{"n_layer": 8, "d_model": 768, "n_head": 8, "n_kv_head": 8, "head_dim": 96, "d_mlp": 3072, "vocab_size": 9965, "activation": "squared_relu", "norm": "rmsnorm", "norm_place": "pre", "norm_eps": 1e-05, "positions": "rope", "rope_base": 10000.0, "rope_fraction": 1.0, "qk_norm": true, "attn_scale": 0.115, "bias": "none", "tie_embeddings": false, "parallel_block": false, "extras": ["capped logits"], "init": "normal", "init_std_qkv": 0.0224, "init_std_o": 0.00561, "init_std_up": 0.0224, "init_std_down": 0.00561, "optimizer": "muon_variant", "lr": 0.0146, "lr_mult_qkv": 0.5, "beta1": 0.93, "lr_head": 0.00326, "warmup_steps": 82, "schedule": "cos", "final_lr_fraction": 0.03, "batch_tokens": 131072, "seq_len": 1024, "doc_mask": false, "train_tokens": 514300000, "steps": 3924, "dataset": "wikipedia_en"}
Each number is 128 + 32 x the weight over its row's rms, rounded and kept within 0 to 255. Layers, rows and columns count from 0. Numbers have three digits each. The size before them is the row's rms in percent of the matrix's.

# up: layer 3 MLP up, 3072x768, rms 0.0774, rows 632-760, columns 0-47
# down: layer 3 MLP down (transposed), 3072x768, rms 0.0384, rows 632-759, columns 0-47
up632 099:166107125134162121112114096150104112178176140089183144120121130145125129152081155139100073095139107090135124135144105156088129127125134091155126
down632 103:132083098132071138068115111129117141148086125169138115085175116105135070174107080136098155191128166091124123142141137113099109192143141079049059
up633 104:113106174174106130119093146150098127138161103145118211135131115136153131121153133076178110122147113167128169167146089115138099119168188162139120
down633 105:077089102104112167090102128069082099102109145118047141068137088132122142138146176157218134089125096095061097145115131111118143079129141087096088
up634 107:151111074067151127147159127083084152132212114139140121110070107157095129107106147074110119097143109100137135149149161152132120162195154141111097
down634 107:087145118099125090022184119180175181078149138099146119137116209076158091149137108119189175127167106106072132111145127099126135139126143123111056
up635 097:135134137202103105084103134113142158141153136113105160170143098153127076138211130116131126096101087125188156155094157117146164163139114147118070
down635 101:188084120129213128131168180171116117098117111079198079076109106085164129139146170103131150196098112163074167095116130130083126175104108159127134
up636 104:068133131159155098107150121104140162122169124159098144146188192097111180141124159138138138178106134118158132164144129145102090139136058141115134
down636 101:120133154165170083135138126128109162125172111063092231152085129092154075165118184177089116137182129127163153147145142173099121153147170173179073
up637 101:154124174101120169139141129079174133192157104126132095136108134132148117119116167116130125159144151122093119114087149199123138125115125102146087
down637 100:112139042116150120159135133160112181185094160099130137118132119165137138093200174163074148130163140123162108148153117155111157172134158056143129
up638 104:144091100127145125092085139154185078152068094125114119160052074140192185104123128140170198102078114194121106199063136078116160173184051069124101
down638 107:113142111149117204116123069208060149113100130103136124157174108141107131191148099106153066140130164093142143157147160123153142139143141108093065
up639 101:124156187124128043140081114128113097131119171134150111139144162108146141158111128072096102145131149105141049184115087165161146145093130109143067
down639 099:154104110125166111201114180121100137126110099090123180102141104158118132111077061148078125146133136168107113193099098129186175161114097129103158
up640 097:110098157145102178106138121106185143075133074057140125085136150097124176129111150133085100101151176089094084172148167145160180087092080140164065
down640 101:098123154172080132094086171128228156124167115165079130090104142134143081125154147145109139134159128153101144129139057136125119059152128176108047
up641 099:114147130141137149122172204098121120179143155081104179137128147120108064152153110085195164136112082108145151118102090170166143164137073102092058
down641 100:105081121069163102217097151146120080143094156124171109210146144114088092078170134154107131128124181123105131136066136128150137112113099127124108
up642 107:138090131098142123153089129072105117118099212177100109149168123153149127099134175143132145137159134136092156158162124126178133172106110064162128
down642 109:105155213098101147079083143141077134061113066103164156119083158198107141113115136139104146197142108154122125136053083145169179122104154099179105
up643 101:143055059061112101072123167132154180081089051170077051140059101154100141143109135155092094134086138128161152133110128152115112140141087102177121
down643 099:154127096069145166150147115105121125101170116147139143109114145056089149111137058079177111140065112096159140217087138065099184123111121169136132
up644 101:116175140165160145137109153180125124146128100131146070127114111147124155136140151112131148154142180080131098118139163150193185113116137119083153
down644 099:095091108129197173083151107097141130109168094159086153157129187122110148117150117098077192132093131099133151178104182106151072156067192063162122
up645 103:106115147165087105105128071099151108154141122172116111152104123138107079088107083169170147131071137122111090135149108125117141130147117077161139
down645 102:169107094181112115157104124122157157150130111135177147133101144139123115147128115159159155188164129126177121088109099113175164106133072095120097
up646 090:069161131122133063149170110141109155163132095111123178191112190142175137142160158142142159117119109118092119144091173088152071083130104085180126
down646 093:142118123158138145074168132111155140123128130125132163104114125121075151148114133069140147129106167143149111107123128192204121116127083100133087
up647 104:126126114136152140126111149123122155207108115185149134139091138074045143072113112142061105163096143160064152080138117188114100117099086145108137
down647 098:141129116135132151163134135095132076154153136122161112122122093143108166103134150131106101104096084143096121157156107164160087084111140117163112
up648 091:146101123093158106065081132114172166114175092127110154137134103131095081191104139176122183121133100151157116119145072130072137134092157117105095
down648 095:164162114097115064110095145183156094149116097101082131170102098046032070168200139170099133104128119140118093115201166151097139090168128141137140
up649 107:074117158181116141133124133210113117139085139128139113099144203154149104133176111148115132127071107122144138107095169184072122161108111209148163
down649 105:149142128167177058120140172098106127220082087153148095065138099129171154183093104141074128138129115137051173124133109134109106046110192140137162
up650 099:173160130131120089119115104163038126117099121061143141126152098101100163131060104096140112147109052145148045110152098104112099137088133178087128
down650 103:196105132140142131133135115153113180114088108129142083119116110096144109133118169128173147153170091159080118116167099112152149144106174172086091
up651 105:136105112088109121120124111087164125111132215106121132079148116153131100084147145108074155142133124103128075088144147146188133119051080134116135
down651 103:155138134175171175110149105108183129187089178156093118157200107173119151123086146141036126107031095136159146109156150135144142121129161131114131
up652 110:139123094125065192161139067111155131127154126141121096112104152110175103146133132119099090131130121127076083094099112142129204122111135128091142
down652 105:120104181096098092181076162181106075198089194153127083129095144166143113113145144120179139143207129111148124099106123109153137142088083121105135
up653 096:152176087172169117102175163114122107208112110154122084095124098150127108165094177215129110080103143136092127127099103093035122170145147181160131
down653 097:173088105158171158145127156210158131126097108114063155099145121153133183165104146127122085127119149172155111153115148154090122113134159167085114
up654 106:075153155129149110117164076138085152166149145170118122122102131140098116084153169154155136139106131093029109172110160108102131175176171119112115
down654 105:106131139118116118129113137112130082157117196172147159118088130112140096153160159102074126136117173103107123116090100152113153113104119136120158
up655 097:151118109136132155166161172147145155103113152119153101204148139121092209108155128122193159161141126076153142140127159127102108097168211186157110
down655 099:124105095106082145114152151103051111059124109096089156142128118091194168095104143121152130138156109157125151176125069180170129092159193099133154
up656 110:108118163130137143151121171111137111169186111152117149179165132092100156102142118098085117151157107102116099152175149137133123126048124095093120
down656 107:119141196147129116170190107144108178141163111138165139162147150121141135090121128099110132101163143096168144117149125127144095117163144128118172
up657 101:159127139138121153116173139090132148128136201209116114091084093119128111148074045079140088167098143110153154111080054157198151167121150081122135
down657 097:111109121149121123120117169124128119109157120088152090129082050128104145165126105119146145101132127172108109124138105079141123132125151155156163
up658 101:110112167135115123125222107191081106154129192172166149159101107097111138127138107120138129130130141091086094181132156238138092056112107124117121
down658 101:123111114160147108179159189153116161120123090133128133130087184101112132096118150116188152131137128149160109153155118147186106088096090169080128
up659 106:146098119183146134106114096153094130082113098145085133103114141090147126144103194073191137154134230115140138129114109108154100102130104089148110
down659 103:187088124099184109078118102160154126135146065185059120122108162095128159117183106109098104184110154122119148148120184082134125116143171108156139
up660 093:075110093133162164115122137158136133154192123127061124156127099162166105182093096150080178139099094138170191142142161141182128137163145151101140
down660 094:127102159143100123067112193105133165145078126130147139132117094110149147104101173117165133138068108174186133084123161116129144103182079205129120
up661 106:069146058127112109048150087117102145131131154142112141163096117107131173114187134142163132077131150130112058132129161132193120142103126152144125
down661 100:132133128096143085125093160109125114177083153098151166190123127176094112140123080155175105122178093175127146098111109185133144128131122148074068
up662 104:152194173194125137086104200141135064144188131173100163149145134147099103181083206095140086121135084118101086141128136120121085106143146130158128
down662 103:162136088138142130082155152206131182124121122193102137112135149163108110173144101156165156152130155127161121150182121118155101090166120127123116
up663 103:126122094085130140131194133110139129119138087068080076094145175099091212071114146127143098080077151137151143076160106140152136120130094119104138
down663 100:181120082142162085121165070177118115132052098126143147150094112129061172163127147175140167139071155106120100142063048141151110156128117186158151
up664 105:173119128151136114119144149097058140112134112098128086153176096095060087171105137093095175104144139112130094114161153177092198138094138151135128
down664 102:150111160142162150124130135108100140122145169172188099131082127067181085141134151102098107112125171106106125138136132143107118113110094063108128
up665 101:171109097143129130116119113140100158135206147156136061128108107037164108096054112123129160076157197098109079158094132188146160143141107136158131
down665 102:087084082143067139139121142078159070140130123111137189128137122117146124085080186148101144060085129107148109104183125101090160167077070103127110
up666 098:155099109119142153176118130113074166072098112163151078143104134083161089135091142090109130092135108123143069102148147147140152164120100149107049
down666 097:109188102182178172187145107123143147118124168123073105106111125081118134127116178102140191090098083124194106167164156139078163088114097164087111
up667 103:185134090130085129109082189168138084107167165180136161109138062128170156062094115141138121177114124088171155153177127128166147088126122124150118
down667 102:147156110072129063169088080093113123115175096134142150111165076157127112093102148110169111129091124115066084112183122184124171166096172118103066
up668 105:248155113107133128146100133053095089165094124102127124139160135095161162129107138164130099114102156136147149129130128071145158115150116145150143
down668 103:143173121074139133110152149102171080138172158193109122118184134086106178095098172099069146075107089071180146151114154126142108149137113118178201
up669 104:142114131098096130140168160101123102101145151120124162127169190119117096142161099184056075126134171116119136200096079151121115110153105161141132
down669 105:189109136109173094225165139158084091134146125087171148110155183109174146158134183122135110165145140123123146090208142141111138117200146175093117
up670 108:167162150134149141132134170080164147111116195093139117125148152126117150162133161112086110166130135149141157075162126113136167109168133065153158
down670 105:068097166112161143131130161095138172113132111105200050114133152149135081169109146150187130078151139105158127037146100075125133117098136152097133
up671 108:103152091078092168173150175161145148096136129184110064157083088130101114075095117053183131207108122138139102116138124132124147124103126092147136
down671 102:091089090141068169116150149118140174116082078140111100139131165123082092107122075126079077177057129088127179146154110131136166111183133160107094
up672 103:163155184117131122140155122134107102141105119075095121109059174078130120166111136143099119085107153148137124152171179037150115190115131150091092
down672 104:163124142171070113045128093114123157145100086134135138085133135139148159155137116117107155112158135125119151115178131076114149099100049103103164
up673 099:131145075101156163078156142119159122121195145128088160137085123164132133197085169072092054150144179110173123091106113073096094110105129102163126
down673 102:193137132123180099157104191136132132134188164093131132096122091067077113158131116145134174133084158153196122071133128101112097146143132088088151
up674 101:140113142161116146123101159132149121092109100093131130101108141114113132110093110105096109180100142137096107055087131038149152155141101112154092
down674 101:145125148133149117143119117113119103096106166107137141112137121117134179135160142172163100125106130198152135126164122127161164096115152105052235
up675 106:087113040181139132110099138166157124083094093145101054129136135157098171134122179121131172136174120146110163095129117123115135107103138104095189
down675 104:130099089152166078152107158116155129178119169162155142108186112116146130147095173159116110146076114155103116104110114071139166113128109123163149
up676 101:197168070112099132123124083186109151071113061162113096146164145141109142149128073115090092133113113088160124151094163135150152110133126121133150
down676 100:124109090115151147157062178075165061149147153170100098164140130102151114152089108081107070159062107074147139133165160111087140154192156104186077
up677 109:138105130095158122120074131144151114091137116189125102125058107073160133142151083109145141150132115115089137108131179144106138090185177138117117
down677 108:095121181127167098111069159132105092087169117132084074116097125149162108120128120115125083087137157156095063116152129148128154139126174122095137
up678 104:117096070159121113128126138183139127110129096092175093090078084120083140081116091145158151163132104142118142142125105144176115173135079165116123
down678 095:099190188067174167121131112073133138072102050126140192156131121104139187143145121071103110189100087165101182167161092047118146102102145136086123
up679 103:174159153097058204097154151124115164105112110125179101030131119135163136172129109120140131115076077131087178160148166099142144120097124069094150
down679 104:105142109155155079192128140117137193124125103147180099151091101089128110114103126102100136124129060091068150123205141149177109150174174126137170
up680 098:135113164158160137125093104135138123176099145119116122167123093125146109097129179116131148143132155123173162129138096116136158089069096125134124
down680 103:164078093095074087131130119130114114079127137111094105120080170151169135127063115121127144147180239115155148101145163083141146081093170117102175
up681 094:118139139088168095101107084071044048132165197181142097139130138153133142151152113176106079153154116128134116070144104129093127043082178207144113
down681 094:196158126125170154178106153127124063078132175205044157120074144182113077070137117127168086162121162081099138119112156104102077167046149161092096
up682 103:146139112148082151122118109159111157170191103114161106169111132121157095095143111153132146164177107159078114143108107105181174065088067123111144
down682 101:163143110201112129104129127126182114107145119142152185125136118120113137125068150194107067123114105137142197093102077171095157092086132187153135
up683 104:148067112131121174170191119174168081196112131163045177139089157098121161124157155047201134137112174097086088127108138142081097132137057158108141
down683 106:134140170155135188142147185094233139179135160139112140123138044126159127120113115180123137125102107189103093146127134090192101122141093127045113
up684 106:193090147122187128078135172140134112112148074127165121125193159125103140144087096110170061161143129137121121112125172129119134101131129117079086
down684 106:152158111125147133108143164177198089112143089152162142137137127132134122151187134132130164125133147113152116111099123144106170112139088105130100
up685 104:151120120103069177088153132118098098103134172149228063079153145107140085110134127065079114136158116150148140146103076177189121157136171197140140
down685 101:115106164142165105138153160143155130100131139082146082089202080152119119114143115110129078147139179150168187093125133140082140111166135178144135
up686 090:140150108156136105092124148106083104101103109111159092113143149123128176132137098101096053136104120159135088165101141137145109076098177133095118
down686 094:104143137156156147174112134132141164132129209127122129124134159085116103099099162137138071094086080102169161091111122128142184115104130096106128
up687 100:101122153199094036120187101146150129122227182125134148139112112120083141121116157129114170111118119135095127101120159190136062117119129110130154
down687 099:131186133098169122129080126102106153141073145168119093124100153125105143098150124123166133083169118125139095134116121120184134093132170127127109
up688 103:133136159158102096160174132116131154118111112111088108128169136140093165104166116090142104125076102072191168141157111162106109139160171136119118
down688 101:135116132178131095112091116135086110172102153111075119124073152174089098092069156120096121076121102100151132145107144142180125176079112140161128
up689 095:116160104144136132162195185093134103162124140104080145090158144075136141099160153113103130094131134161137121159156087162178159182125057184158181
down689 098:134162159154179169116135148115107122116164136123151199116146151095138175163067070160073174143164128060143105135159122178145156156088127096211167
up690 108:140203131144098121106221098171164143140159141135079093084114135172136142195176139130117088097128144120155044131116105133142158119132108169124092
down690 106:109114165203137139114119125132089099143111167081118146086187169111150151154103130070131126148073098084119218170077094104123172076155136124152148
up691 107:091147149148113178066123140126113133119144104139167142114105150100087181136113093116169173108135182129135139143193154130152147138111114126133167
down691 103:155159141120153131151087123196132081134158149138079076123128174094127118113127178116088157153156116093083148142115121175187089102177098101092150
up692 104:097121121111161193153069114086150078124170110118128122053194160133156085142109181067093099087129150122074195114154151167166111148177113097146120
down692 100:130130111148115102116158171127164131139120143090146106102092100098151146089134191160153047187109095157107092170102129147164113088076092153106214
up693 106:171162115110111097130176111154155115104124127172108172112132090114081135115143125135114064103131136140147175092186107106130124127085116142195097
down693 104:129096173148131135108150093101156162149105116126105117138100081144117177143068117134203086109117126130162124147121062111157130088141149135135144
up694 099:122105145103140186098137149098160132149103155079187187131081169185123120159139097100132132087132118112167104128132111100139157141150119107087161
down694 096:159106173089131119147115154101143165161092125101105206148144137111158130156116146125153151138114161116143098145125116149139109071085146124119203
up695 106:100097053118113126109102197127135190081108179124075124145093141132086117157102157173120118099066082143137175110079090099140154084114171149192187
down695 103:106150118176095101121065141099107164094115131098177117115130151154073118115097121139123122162105114084042101178125116162105106158155125102104142
up696 104:123121121073149126109113125132136130166148090112117168150099097098178087084111153132131108111108108098174145128089150136159125127090119113112157
down696 097:181088132131119129117100191141111129085133165090157167221133182168160109122149167111147117147115112115114106145124189148151099170119117087073113
up697 097:172108134106181150108134137104089065145128143125158082072134108167127150162126093176142128082099130145146141114142174137135103204132051102150105
down697 100:119079088139156113085132164118199112141156146102099140094126109217106124123129130155112096106103102116149153164127123131178097212180110128110149
up698 087:132088178130140136141148088128091149159129117168119179218161168128153152169115197143044092136149097136111163155196171097098136112130181130160129
down698 094:082089121121193185138100093080140172099109124213151145104131133120148127127172156166144113076055140172167105179204091103136123153126153146126123
up699 106:069128140130145151081145124101138102169104157082119121086089077087103140141133121152129162105097150127167158162176119148154190136132131088135128
down699 105:111060128110149146116112192094067081089133100092092200118066073116157140161137151107136103155201135170123146154114115115132114088123182097141142
up700 100:131122136129143113145122166151150104185099117149197116208138167149134201160115130129158144119104110129101129135170180149144081136059169111112050
down700 102:103173175094140118159107084104089033144166088146058123121105102133048133112147162142188118155146097151056144179151164213127114175151144189144114
up701 103:132144105132171087145122152142110061156103142150138143110114152120204175188139085083156194109145135136103125167089084106149069125154083130130130
down701 101:078143169041125137128098116161154134150172088135093136085119078114121123073143062170125128060111094133105114183136145077104110132151164112121134
up702 105:112126115111125068126146117135109072096153134094166158203200098124149110145133141132098184095144159126155119140096159119187188088089135107143099
down702 103:107110180139142083125138108149125089110092167134117102086125090157115157135137167148094120167113148101148154166121210184150169144123057101215092
up703 099:095059156102144117154167174166121060143122114135173206123114126141132122110115144106115114169108133120101109145119199098132110120146034143070134
down703 098:091124164134145144160132142130124098171147124171075105155142088149135108112048164153160133124106123111139111139074187146183090116121058110138102
up704 099:149150125153137147062078158049114103136157069148163122158132158099051137131176188125202183119133093160195127146172099115106125141112105172102116
down704 092:142022112069159131167052149145175032125126107088112137098116117104148154156124124128131194126126123161128128137129155144142118161108054148160174
up705 106:076135140092201060105130132153150129167107132137104137142167132142168119151078109163149105125169086083118138128096184129125105160082077123112108
down705 101:127131096152151117164153116174145114099061108146170111119083087130120099097131098140117130121122111151155143113136126228134159153086131190110147
up706 091:152150119094129151118198124096134096101138103143127048095180102169116121098143080130139113170123155110166140162095104157156129153102120155185093
down706 098:120127115169074145167080171118100131143075101135128155155194095086059131132154119142122130101148189105148078125167140118106186051086104092101108
up707 092:158166093130134088109137126194142136100150135151103099135119110090063122135099117128138123200141108166165107087104077143153103192077170104078112
down707 099:194133148101133087158137179091147157148138158091124115100111086159129123093057160152113148102114111093106120093115102163083106153122110128120106
up708 097:147096116143088100148106141151150109089093131160137084125140143130120149139115127116167154118123137195151066149114178181129135153096135149112139
down708 101:087177057166132065166155130121166128128096117074125092163144143122099167075120184151152126154177090173122103189109159106100106143153108158093126
up709 099:124126135113160132159106100094142161108112171148102120095120110149118092099163077155115109095141101072070170161106163143148167123139168160136150
down709 103:105116112155114166071143132194113085115119194157109133112135108119128108147107138092101142085098106153109168176090122141132115091096146085178133
up710 105:157125061142122172117155097147129144133157111143120153141175145077118131159113131175139133133101150143162098081134136133140167089200126092140145
down710 098:101073097122106169101136108134131090079169141113181124146149156086128148178143133170127144179150138126061102145125108103065064141089122157100154
up711 100:131087125184073111138100142094112080196151180128092124070150091116112142111117120159141133173130090136122119166115077124104089122107112100151132
down711 104:169145124161098095140117127175114140148123157153212114071128100075110133146126102141058153136106116141132070113150108144118115213072147132101140
up712 089:131156164070136156135109119058137116133108129129145129090186116138134144088102099162106142064121093112068138133085137113134122102102126133139089
down712 095:148137078171159153124106100122152082146104114135153151116079093148162137143186144184150129075121154134161105115123154105175095170121119131132114
up713 106:071140103134041170157140171164119113132105133107137148133099083152167159138103125141180183129156182105087172151085206151120117100140108066122150
down713 101:186157149085130103124143120142140114145141131145185115157163115093122176144090174195132096068125150092136162090123128064168101167117149088111096
up714 097:107120139152058122112162157117107109085129132112132099142125150110156138127103137152075173121115137146128166077144156101137163185191070116114116
down714 092:132127082093154125154056107074170120189145137103126151167052116151126150165141108178145106139186117070186144184137084209121130102130176132097090
up715 095:087131142088129140113155101117115127094103148062094130044120110169091151135129100113104072103107127113103133121125091094154139078118151103195175
down715 098:086107053151125135123206089143160163128101109114088087101138153122070176182111149168127101065161149107156160151151132119159108152110147150139167
up716 102:158116164163115119057120187192134132186135055103130117135107143092093167096077165168139095124104135133099159109157232164148085126104102146103155
down716 102:145163067141141125073114122068132151145109103177126168118157168131101114112146113143108145190110156201143167154092185107097164106146129077103169
up717 092:144136094108107168107070159118088195133179060144113126072178124143123115188102193118175136123140122135138113117082104117123106069117094091130097
down717 097:170098170189105085137178115165105096159139144139156100116153127167146162135139098108043148111119120135155166181149114126181179115155096110141113
up718 100:106110141153103128118116094127128141138093118119119115053124159163112090180141124140176173092123094041132118168130197061085132149152135162124094
down718 100:123126170120112055097075140059121133102155134146169129091128168169090120137120050200120134109148203151154068088130140168130137121116104138112063
up719 104:092145101130152086098049170125113158140119151130134109104143134083114109096108121157084175046156106098124136101088151205107124172131161149119151
down719 102:044129096115210113140108115184166110065149119098077137140133146139168127111118129175139144073113129120125073198109106037109131101103124116113091
up720 102:038118098173110119155096142088163103157156150138114146104147097102132153174142121145119092160126099139123107137151168103127113130151115153100171
down720 099:110111153082122231133170120099076098110129201103135111147105161095136160121109222084093143156136070135115133178128105134181173103180083128134150
up721 094:082152125137133086107121139119111130095192094137179130136106101073159111093096202147122148086116123138104132119135154129119157124179142132133174
down721 097:101115151182123093118088100134142066150174138197140118155112094153208078170114178126133193093145201163089057171123116112140111125101158183097119
up722 099:142118106134068094159135104117134133166141106096137138131185096124094115167164139129150092040105192151160135081185107126139123130127129193190177
down722 099:174101160127107098124129107159186101121128154139134114136139100134108135057126153109099087091141087149095182128171078164141110163145179138173094
up723 093:125124204179122141173114137157157131143154142127097141118072124163123168090141131166100122141122065125152194137203105144055146102095163108115152
down723 098:191132145122143123166156126122155075158102123094148109105153114121111152084170166102133188120119114111152135134121114097134151153073044136178119
up724 098:145174084120073106150146090180151191051103157146117107140104180129153096179158113086141124115116118114143119113169132208118094164153133082111063
down724 098:092116102139127126137135146097128179161061167139093150113124119113095072119134136169159084140132181132132098104143103152112197141146190110212029
up725 111:209108159163123090145116141205125178072154104147058093122082128121155142127127144141153200095107090120118150138112120088141122134165126102177137
down725 098:197112164101124106180123200127166124154069153129174073147078145135161155150141200143117133139157116082142156108163149146111104102117141136083101
up726 103:180186173082095120127046097068142157147112109067157126122130157149106122152147100120097076128113119092154100103182107088060150080095076121155137
down726 102:112155158095138156178084179071097164116086137039124075126127186128147169136107074057158127116163126127115153103133155130111130066158112088134154
up727 098:110140072064137146109155065094109142124182157154130120147165116119178085128134145107172143104100107082099121146089143143121144116179104162117083
down727 106:118135117135127093138214136122138142141137102121143086160170125138117082098168103156151088137145097126132156155160117141077104113092079159052131
up728 106:114093152121184120122105101183173197160135142120055152155106100143112157121110134141133181096109094137171121087080147096103185113083113173100102
down728 105:158138102121122124116130126141132129130066140072134164163111083124138129157075128123112121122129152082102128161186221146206097121149212158172201
up729 108:124140165098142093111149171114146093100068111137113142150180128136098124073095074117147125095119080115208131125123111090095192135128135124112184
down729 103:127125132101132128127125105155105171161120122149160176158058104142120136129136243141101113162097126125113213146116159117116049096120100152123144
up730 094:120145128060127123120187123100147085101115125087093142152121140170129139127115196135098153130110193142096105110124147123145056098116133099145154
down730 098:140144173093121109138191093093147111118117124104100136142131138135111176105134148180103141113102186157170141139130122117175073158160185096024144
up731 099:164129145123134091158115098127083165145096152202102148159093184114132103068108141146059127103068120137146127137154157162120092130166133090095136
down731 101:081162105163182121116122080097136130140196138199190064132131114166111141066111130132122146156181129102153114129087152102129182176132166158115125
up732 098:076097175167171175120144169160095127088143146140196107137096137168129118075076112174124179173134113143188096114160189170129149091058111095137119
down732 099:107048133081106171156156128138060176182112126130149124135154116167146179088157141115170133120093140173191112171140136139115112082118099106120181
up733 098:126140142155064155078148164159131109133179192145147113146134129134139117162111176169120123111174117121154115149130174167070138153162126096155152
down733 098:103080148113083169088123123092120176120124156081115171075096093144119131132092105155159121124086161166119112156192137165170134124147104167129170
up734 098:176166105116152096157143152129161166124139175084113147084128161143127126050129101089131181099089172171070100159189140183123123081156134056110127
down734 101:109147067129178108060122143096129153048081056177178138175117140165138150126116131154124142116085158141140096103160091108100138099129084160123129
up735 099:142116106132229108118099134127139071126156137207099128139168198127111097137152067153141189089080051133142129113113172116177147115128095129098135
down735 102:111183106146199040068135135098094126145146155140100131115090126141149167108184156123164140133103113146112136096080183125094130118135110097152135
up736 104:101164117175158053064115150095117109100085166095130072132176154146101090170084162137149113149123151123074137133101216053095094089142140147110123
down736 106:094183107119166147097073104123142142105073028060150105189173178129025129137134180128137142136124080102152146119165109108136174070112129158156168
up737 092:134164130137166074175129151078127104165149107145137104143100082101084131138125098144141135142148159185107103165140165130124153097155093137175088
down737 102:118094171159156144118135123158109138102052117108118197082141040135134105115138151166124097114191101104098120115132108100125124162131108111150204
up738 099:097135118101088123117128121125131124137192092188113102166134093149078120141132111116128060124085176113118117175091110150093136157147120097104112
down738 104:173123010129142164154074118047157124084096147117123077149167135162085153034085135120124166061077178109148096095099110139104136132111098096084142
up739 104:181156085164084119171153079051145211128125148117134123121159143161127128110125150130108103162135121110158102092098074115136162177129167118115111
down739 101:169077179149157141179113051072128146084125165107155048135136144156111122184090103116112162172182113121154091113080097160103137129170094080103118
up740 091:051100087119146112112084182131061103130139084074103136105114157157105175112114114143122132121107100171153086125090120085078140168128107111166110
down740 098:115140126095103148165124137117085142113123157185126173085125151107120087125090065109070040153141121119132086211168113133100206129143151143153163
up741 104:152180161101114150195119066132137066113060144127137123133118088097132093138089152155118187095128145099153111127102094159126094163151103093114167
down741 101:132101157142068130096219104121160180135164110145082144165133104116101164173131134109135183110118143087172097098170097187080086121132084144102118
up742 094:115160182096160179055132192110146092086118108123094128095084143139141129100081162166111118154145183175146103115084092145126097125101137117194131
down742 096:104127159155157174128122148129120146132142136117181204122105103110128166096080077115121110176166082110151141146185073105070154153145178139189158
up743 101:127130138135132106154156139150172134121178094146196168132116127137113140121071169130124142150164146095088100115138081143073110138155099125127182
down743 101:096112154130174157153123153105150127147149086146087131124182144102078110147161128123122144097148203133117156151139149159099117116130098127129146
up744 098:165176173092128180140135151168140121180141124135146168138146177123131127131068143140092161147112124110149031096087104120123128113111185104154177
down744 098:076156095113121170138174111166132096089117122166135110113078142113150067124107100110070143095162109117176100136103127096089179090097159172184113
up745 102:124134180095141081159146056098187127127116122140086131074112114195088082149124138165123072114055144154164092065061143161122149173106131157145109
down745 100:064159165162114056091174155090173129135126108121130102120137121114142075171123151152064089131104165170167113125093136127109143144165144119142147
up746 092:154160170126140126148148151174112122162096161139171204170138119118126114139135163127112096128196137042134078115115123140122206164142019151119137
down746 095:077162125175168100143166164130103175119142098135144133125138206134110119099183116184122082083133188122162126120156121134148108100136148160140110
up747 102:099139117164066172117096160178159148112124153156130110119149091153112158073123132104091084131210075111114114176137123123069080117156111102103157
down747 103:080110111125105150122150143168157131126150129116144124083144166165080125124133146144104098123161034115135163143109123106156113103084147128123130
up748 089:136103129077059073114155150146115135097123166157100138131137134155161075142123067099125126125144101143181121068127102153113100170148122109125132
down748 092:146156163111163120136094118139178107117080174178103126083135153089167108155111129144102168110161094139129156110088164146081096103159150137112136
up749 095:080135105080121110081068201120119165055068139122165158109149106108146134110149140105072117171134181111097074125126115113174157189174086091143156
down749 094:064138177192126136175095143086180114125177127108090116163156091124127101107154117137163112185181149103080164113115112093090107184083120132107148
up750 102:119118099189128094076149147117106104130153097139087123114076133142176104101117160148116111171130121129119147102181110128098130149135150120126150
down750 103:132116109210104099131155200144054088166110121089104163089137169169098112195130080136134132132140145173140157068197090111139119143179142121123117
up751 105:107148110167103155088126142131112132161157209179137191099148153145125131141150134163109109129105138082093108107116104104133135126113053111105192
down751 108:117119149145118120128150115134112127139098136135117149055111108152164199122117138157174173097178165152178110090088140208193118157115220133155146
up752 098:114152172088137152107143116087116093122161107156160128153122101139110100161142170095121164130137133141124109122027104164152075146132118164097106
down752 096:106095111104114161152115160099169107142143143147108154118095122147081116142172117110080104112087107127051137126071204084106114093125139144100156
up753 103:123116113179148097102104167101065155177145140129167157076089124087127097152120130211093075088110155116197120123151135122188124158109156158095176
down753 104:144139059161198125081149188108180123136141145148197129126123113164123080156178173107109181094158136096116159115149116169116113106169144138125143
up754 088:105147115104092111170154075112150163122097161116107139154141107138120169131139164124104091140110167101134107051062152105080182132108085094079184
down754 093:140054152132179082086157132167147142078122154122133141166119143135141086164155105168138128125160090177128173150136124135172152122105071090102166
up755 092:115129201099162154080154122191139144139093100121137117110125109154128218142100099173176142164148140170100105097124091134185146083116124081137135
down755 098:138121122207124145107075084139165133109142160145152123185101165100063057123152080124115151138088149119127155068107129150110170133095141160135089
up756 105:076157116129129126151163069183118156147095108181086155085115140133099137149109110084153146131134103124179124123218135057066174100108138130091070
down756 101:091141113156191126124111076177146099113114066154132157169154056186148144106055118142104159123117177176115056164109068079165177157127155161151077
up757 097:104141087125111122181099060202146136115097127105098144130158129089145102109079106167139115094107166106159167105146131160116106223083134132127136
down757 099:087098154116103114130125155113058110102094130156100105112121129152143118120124148190073162092186138161121104104102152130049076119133146094162186
up758 094:154175189118120149233155144171112152132160121097152129155104118117176104133123098034103157127154167129104151059130143163132144165147140083111142
down758 097:118079161080096151146105092079146109191110174182114154147135134074049103148053152096100123136147109128188166179188130082128159094091059109163107
up759 097:159129108069124123131099124115160157094162179141128151107120131186117050150120124135137156162161139146130108154126194105117097112182065109115164
down759 103:187143152122161103135125098120053125110133123073140113087149058105082176184147168183093180062164033133103042142136167126052171097152153140078118
up760 101:148138137126123117163127127183151196003113090151035132198126098153142202153060133127123156136173184204109070064111165123118133117147172123158104